Weights of a small transformer language model: learned positions, 3822 steps.
Each number is 128 + 32 x the weight over its row's rms, rounded and kept within 0 to 255. Layers, rows and columns count from 0. Numbers have three digits each. The size before them is the row's rms in percent of the matrix's.

# layer 8 MLP down (transposed), 768x192, rms 0.241, rows 239-304, columns 48-95
108:133070157110147204104092104110137132153126082108116112131119140116153108150147132105095135157159128120107153080081145129161151134089122108212098
112:158120181049132127145142134150126113113125142107157107124112146084102145157127118066112196140158109151109119127159113115160193079150121126121214
096:137141131080161106176140122165152048136137115107131081102074143130087139113127108139103129115168127030160099081159172132116157102068157159121101
096:126143138096097102139168110116122106120013070139137076164135090152128116072076099143073117124150088151088121082180139190154121088133131160151181
101:133185121182100079135121131104086145110183079118081152071137137126203131150080106140164179099112188133148161140114120183131222132065132099117110
085:096110140104175134115173095140056095044096091135118126113196160123134125102211159130146135162121093144086095120121179174129088133116121161129133
111:099119043147113131091166174124116188098098130143113139171147085149101119093109109115109146158122091144150063138110100205106128065123177070146092
080:113058159156160127076116075143120128123128139088087129128122102109045128131149167120122061116060065155131154134117155141121115181127103157087100
105:141112165174138131125125093083108139078139106182152119096075090142107136142173175210115190143117126121174111201111124173162154168066108161130120
097:115096173088104106111132102200092088051119108090146109189071146086106117153090107122075133175114159116163139178131137128117126118116054119128159
094:071118137118116150129108098087154117142161139154125123100150131134163168125167120105142147114119108169215097115137097088146148132172107141124044
106:136070152170153112081110120125145121165172116129120124139089121129085148103108096096070126147113121110111087126147142122051143122172135168075130
092:071129107147100128090108169141156160166077120160151120111156148110140158147093068125112138076107229127142124111096112132082114088142126143159044
118:093111141163143159128121136148160140101130131161182090127079152146154184136108203143094140174171097119091107108109165150182033083123121173172153
109:101085116132134128176116109140147125167106093105175140123149167131193086108120170097155188126125130191078143130123116093141073060172132149107148
092:121104130095092123145111119124115123055071025141113107148173118108102173120100144069116133133092118137122122163125059136141192142046124130115165
090:114151131140204135170142123140096130160122160158165149142092074147100137079107099195093131182150171157177192139113119141125129131078166158118097
111:144127154101136196213146117118114113102143140114144159111114088111164151124104122094084158163134180066088130094151133136188152084134155155191075
093:167169132135113140110103141106194105164141180123119160116082162098137133173173101147083084118139134146165105198144119156096142147114163132154134
095:090104125082129132188137110172128140129124180105109107050159169222111058104119081166159185060090085138130143172124105107164107111104116137135124
097:147064094063141179084097107097129199168116151155135185127186097159124155087119169129096116187157146127161091191110070167147162114030118150141134
095:097071144157203116101117163108140178107164161070099129127126177189147091116197154151138074096126091127116159132069148138126151137140116111124124
109:071128124231088132105086128192124171163155157130119114064140097166085093095120146118180148155138100133156118120106142160099133032103159160160091
102:116168137172095141171158096157161110165071145077167161085103124132105131095127157175131109135050143143092138172196114184153088112136203139166181
104:149165136170149113129095131168109123068114130157111123123140137207190112111145166128093161163142092164192101156083121078181012112138146148113130
096:117030181160064195123158163110149108159069095139170130066086121111196147163156116118097130157178147099126107099145156198145187120102136117109072
099:110153113134086098134131087178084072170118104066124145166096077088133157160110165141082107123124180169164172150158085075140162135107187125120128
096:131126122157085150076131104138103116167147120076168137105169143038118111116124111126101118152162181106127110105140144177195130178094039118199149
104:142184146195086114147103132122146123138148148093099120171109150106126120138067148141136109139103130093072140125089069052118210167133068103124123
097:103118125076121181155138137105113093098122152080128132090147153093117130075112072161103136076139188095084130094118129109184185121108198118167164
120:066086159132158135140184125104168167129179141136140146116109167167140116056129140153173119114184143157058103151132095102134133116112180143094140
110:168148105097122133179139094145161126098100120148147133176102127079180108194121096112131179129146132128147147086158120197126098034152137152120153
087:157099095129107174123130130125151117148106122156167148114134045083201157165157116082160166160130143125142173111157107139126105145086129108182127
109:084182153163202102138063097155158146050098145123113120126120175179130136159138079105151106105124139155158143120189074139120133094109149090129118
107:160157125100127118111093187141091154130121108066095137144130153123134141120104110088101096068085131104122144079122134067131115138145132137138093
094:154106103119127182147126110149069137138148144070101120132183111083106109175084139176115104134107101173212146121169162126141145120090120134133185
100:113119146167142104177119089142177160196158125091106086126162149131137163127092143096096118097138115195166158135142124145173154112107079141061107
095:141148129124115128158158164182085089187064096121118125112074137122147094151109103138186197181127113125101110125137154131092168125170146125136112
103:132127131155155121129074178075071121130119105102105155116113074148180157149136170128122091135115177116161118088193106080136123161083101131131098
102:126167130145134125143169170114176129125057132107144039190122127132092140164085125128120163152203146120076170066089125086121068076201161200129099
093:095132124068153147115187099087138148166126152155152055138149030060147135103086115140099154115212152141100140186090070115169107106130123092110118
094:154109129132172151145163090126174148118079121164118190064113089112201140112152161140137161116140111162182075114180128094119130133109113167060152
100:118157134162117178121068142155085147135158093143119178121149110135157175184133144128076132132106102167100107139136088132169119057145106087137200
104:179145151106166171166114152115123163193080093131195151090062102121126070138144160117163113114166156096067148119142144151095069178170186126178107
109:044094124157095114118092128183116172147081090069137183087127178136148166095099104100135089145141116147100152130140129085113133130140169089115135
101:144204092137106065142134135187114171104059130125123110174095126101109130192136154126124126138112154116102130154101189116171150037063101149093153
102:170098136136139115099104121164104167132143096068162149162068090180080113155168116136113138120096168135167076100136103145146140108093106145148130
107:166142129089113101143093099121132151175166086153097045132147137121220165092174098119109120071093168104126121189168155100144187206079136133124164
107:145201159109219116170107117112159118146070184101151154113158115161125211143111147130166100124146115085091125126137124098124112108174128055118118
090:139121155060093129087071100122141124166131086118119117172148107166136158140163064117113118149071168137112155112162199137121118091173151081114121
097:117150147147191071101176126164147143170117072109177137086073158134122087127138133116121105161131088147121109171089074084116128174128091086143118
113:164091103074117096112116106142115091174185149130130087109125161135132073182111161082127103117108149109094109156146173130138136164154114199172093
099:096105080154109094095102147135068154080105115132109163147091092101131130142113142138142152152132157090109104116115113116138167154138131068034073
080:099165109076180116157138122107096101150115124085157152081183188126155231061104142199113095125166150100122092205160151172144147098118117126048123
108:129105219179112144121080073139167156073147117164164117080110155128106163171118118137094175097059123167127189160111093124086061120113130126123127
101:196134103192110154183097168151161147138071144095223168136136153101111146147113102106113158139133133119082125077119124171142090110174187125131121
104:121090059103125161050118093141156160167164151167101121133092143186127125123123084104176103151143136068168198083114178122093092084132124160079137
095:130126147106130148104123080092154120155135146061106122082119094171175104151114168112170067138180200088151121092160168158121094061115084156123081
096:154095159141123187106159117170112005070108068150174186136094099134061187088167094177136059120115094108096124107143164132196111193137167069173164
099:114124099092159098116126110079109201102108191148126183126096150197120121086135087099139117135170123111182092121129111128146179118142098101146149
086:122119073162115142136101131116156111099120152090173136110199124106202108121141202159114098119151161157092138149157056110152153161127101137146162
110:134147158144105141153134105147134097091150106161113095117075095131087145126181079105204183137139152186145104111077142104102078172154151061137149
086:169117085117140152170091125161079114055098185115109100170133147097162154159163114135146154079148136169115157119160153098130084066077165166147142
115:107083112139069091105134089142143119119154167143171131157121145122032095175107091126162123160136194172138138094101077148125131167068108127126110
096:071143167103112118139145161133106132104135088097147076104059168139123125135156075109118120094065147105151073097112168133179055129099074108158121
084:128093125102121116131106093204151164105110115085155114114138120123175122157165054141108110122092184116099120138169105114134110083066128153128081
# layer 8 MLP up, 768x192, rms 0.244, rows 240-305, columns 48-95
104:143134149115136106167144125103104087191113159103117112185123188136111071121132129193136134147152123071107148111118138168136134108178171132119104
097:131102108190147078078103069129108100166119095121103191193138146140122132123153117102170111167081180112159113085052174118110156133131167100134123
108:052107158111178169143134175145099131177147142134102131122078140108065131135165117118154106128138115143132132188104148069099064143158121159148165
095:131138101118129115153093138149087088132102131170103116110139064114086145122185150143099137133105130050151103145105193133166104161147176164200152
093:159134174117169141129179143079113179121167120125096051194128155150069135186110117107114155123128146117169110130113119106198183152126118150169128
104:116155159199133052102120145132094123143147159113135086123122117204148132140111147119139179081133118115069096162096132148099073090113086110067124
086:159141060106103101091151080100150140154167144191075151113153134079132088136120100126170132147156109081203106149141068082106091091157111185183152
101:146129093132074152161141134131172131147054148130112081108156082036105094145130125140089134108098128148148109123123128109090112104115145134124152
098:131116071196107127151128162086141120032143160148099084093147093110117189150123103087073149057122097137155118145112112127114126138108100076154156
090:137124122172147146152159153175097106119123127115069124157163113189075091136133205186117126100091147175124124087107158124133169110138209155096105
103:121152118067148096207120192155130096140138128148153075131150122160125092103178121143152155137147093129139166112074127074166120146142111175141150
092:082123119114081164118146123140114140054132157124126176195162142172125115155163117106105094170116117156102135193090130135107136131140055121073084
106:182111093179198150131103110118040106107163132146075157139130168114123084141164156172105141160141116146172135123087089088130099100167124119129155
109:083153118143143146123146143131147110109093142193161114147137107114093058176138089105114147145118059119146150206146103144142138134104137088164067
089:154109081160112061132140125093135118115093133104153143176104126127133121073139077102091117116126103059067085071113163111169099137133156134122165
089:138155136080114126111155183132149123118125115105106100113139136128147104119168169036141082127113151040147153067186128138143123168132113125119144
102:093164065167132156139143062154177127105186138137090138137134111147016124119160125124123076153160115150117094143159139117116164092169143139160118
102:074103084123132183111122100124117118109110130079128116171093149093175135174115143153125113156075152064139104143122127082205139171077147139120177
099:054129110193113136163105163131203133193137141071140128116135115094103135158153128142154167138111040150104087071129078137143126141148183133107166
100:158120151144144181098156117154055201155148094148099101152091149143111125166162073107080106149102142112093153117161106081082117118151147107188175
099:140170105123114115158148098110090131223124105117148149119086156139130065115125105168087133123142096151124078082077152127160112137128171191110077
099:132130119149081137141206092143095130178119169118108155138161129130138143160119094100122165148189152146149118154127158143114138117104119127100129
099:086153141124142099128101141109138143158161110094049075101089115164168126095153103103153127097169114142203134173125088199147146118151139141073121
100:130109143178075121132080173183131126133135113156178150166053142031139178101128073139139104166096119124124139165175148192097165124135180110120175
103:166136108074184096119093080166143210120110079133126084126193138147103124095136129189154171133154095139136116163127092045100110080142089082172140
099:134125100104136127135175205101151134111156174182097126082114170115140111130104146130157184091138138155116153121131233134101080084146108089165096
101:158103088162130134178077080147113159118134188121203174121200124174164139119104098098153103135097114114113157111093128109098136144158108076135131
099:081156190117146131136126164106126116167209124132141136097131125161067123123180076129057098173141125097159159105104171084173121096147170164094081
096:096088078140093117129047083059137144122151106172104115118107132139091153110120145086124141174168110117094175143108111053170102128172143160138117
107:053115088136085076117126128139123131134171097128109148130118160099124075147214134109126116141162145085096113181125153128087087103127140089114102
111:095170094119127122116116152129118099056128086188131139154098127080119157135134127094142195145109115099069144219146152168142193075137182081167121
102:136132136149106114155136153125110119106151114112109122116096109124114089074115148114106182097122126150102130057110110159121151131184110138074154
102:066161103173077120113131121087120065230135136153164147170165105122070111098140122068120111140132214107110130062161170114095138110123083101178107
103:095078166169144125122149144107141145168141129182147122205148144148078070091137125130135156122092069115161155074091156129145122018219133106169121
092:143115075159070077182113123126119100117078063165115079105129157122144135137104102082095141105115177122044118155097098097115111171113165141066186
101:087166117123109166150136110051121141150121106139130109156099141127104091157104160066077099146156134165153127115188188166172182086135134131083139
104:049134117159121108130164111134128151079059119152109122178117120111115137105130110116124157155109113105140188140096069097170110142150142143106142
106:100137095100114202093152060138079109054180164088082146162122146094192158215060212135121161138155133092137144138110124146160092139120131116148126
095:130170150159166121141118169101133194120141148178137132146206146159076219171095170108129158120110111166108119119119096110194126106136102080101141
094:130157103129078112154174166131173151132170114106079105177153116115171111162141097170129085149137115120106166096129200125138177117129085120156141
097:128139105216120175122152143136131087161162133122139084218132129149098081170152119096142110074104129186159130132128067150095126133164090109127181
093:172100143142112079157166118101129133110124138124051103094087123135135100110136112192145137127133086120144181142147156097160057139105120185081065
095:120149164103073151122105108160168068068132129128162161082066144132154183162218118152075137108097154097139162172104127181137114137179099174098186
101:101159092135153143143144181134119133154127171147127152130120106130083185103110168165142111106083119126161062143114173158165119112132149077234140
104:122123129095119162170184105075114129139152146135140089116114156079098112118101044076163188117129122130159179130140147155114140070164113140077134
097:140116145183160096100108127090138033161157146214079152114154163072121196119134097143120155121145110118154156091125136100121080119139118054140055
096:131175127166106083097155183141121156153115177126147099187115144128106085110138112159168138123147110163119128160199135131175061076104155109121140
105:131163103182078179044191110160112160132147100131111130151107129141133116100104127128138116089037120135149102087108173134150156118092139136106093
090:138156083139168108116114123144143043086130140142086101130123147055079097135128116099145150145114080136148078164161141144082060099114131129128103
094:157131175131098150127144103132116122084144166067069128149138100116116092108103075142190203069117172122131143110165158147086105108153106132145158
114:150094171121112107151155122144115139147063178095080117108152130110177175099119073197182139123143076174165108167140193186092093124104138095143130
106:103146122133149134172107096090134125137156182122161089166122136111168143142080155104130131121132121096158091136090160153132144070106083134174228
090:096149129177185119171086150160173225100140106086132173114149160108152128140156217139131161135122170105124117091084156125126132129141123149163157
098:132134097084090118175100108174127092119160097117169134147155128094104112097127182114140102143126137118136066080167104162113164122143069127088135
101:121172069089170105118100095156161156120092104124133158179130137166078209098042167118160158171145115113152101169153162180206142153165126124072169
102:068113100166081166177069109125165099168137164188105079134145105170078165086128081113147163110102146104176136135149137156128039204093162105087143
099:097105095180113132134112103088082117102110118160129157112168140153097141075168119095133168154117074163133099210123101109155148139124118095172047
096:121106113182087116120090138156147167170141207124101125089132161134147133143127108135125133125162124212141137121095117099102169156196095140058196
095:155138135128096151087168075129114158100171142117141085159131122101191169149102101074161134141118144138105113112116185165114057125129146112144071
098:109131102128169120191167178098097165130134156106111092114073120133130105125111073109136149112105119135141160148088116145177142141176177181080119
107:111105137094098127133203144163123167121165077124082128081142126135147111111171072106159130110132164055126114175151120121124134117078152128052116
089:138147163148141147179192172142126150093102096163137095120111091169144144141120164157183111094052207148114128080106142087116156084108084147123182
103:129101096088137100149143130174108123122170102070126109143165141141111135114158130118071097094119101028132107153106139090125128099124191119087113
096:075174050126190115172131067175154140175172100097069123145131126102143185117140084137129147164125139130147145071215161139064146147123087111136162
083:061148140150138177139154132094146159095075143062141080164075151139139145159108157141087122104148124198097133087134184088079118123127085121122081
097:091130087126129150133155040138124177136115140125080098146152111136164135119103073155093102160157119124139104143127076136097081129184190189138100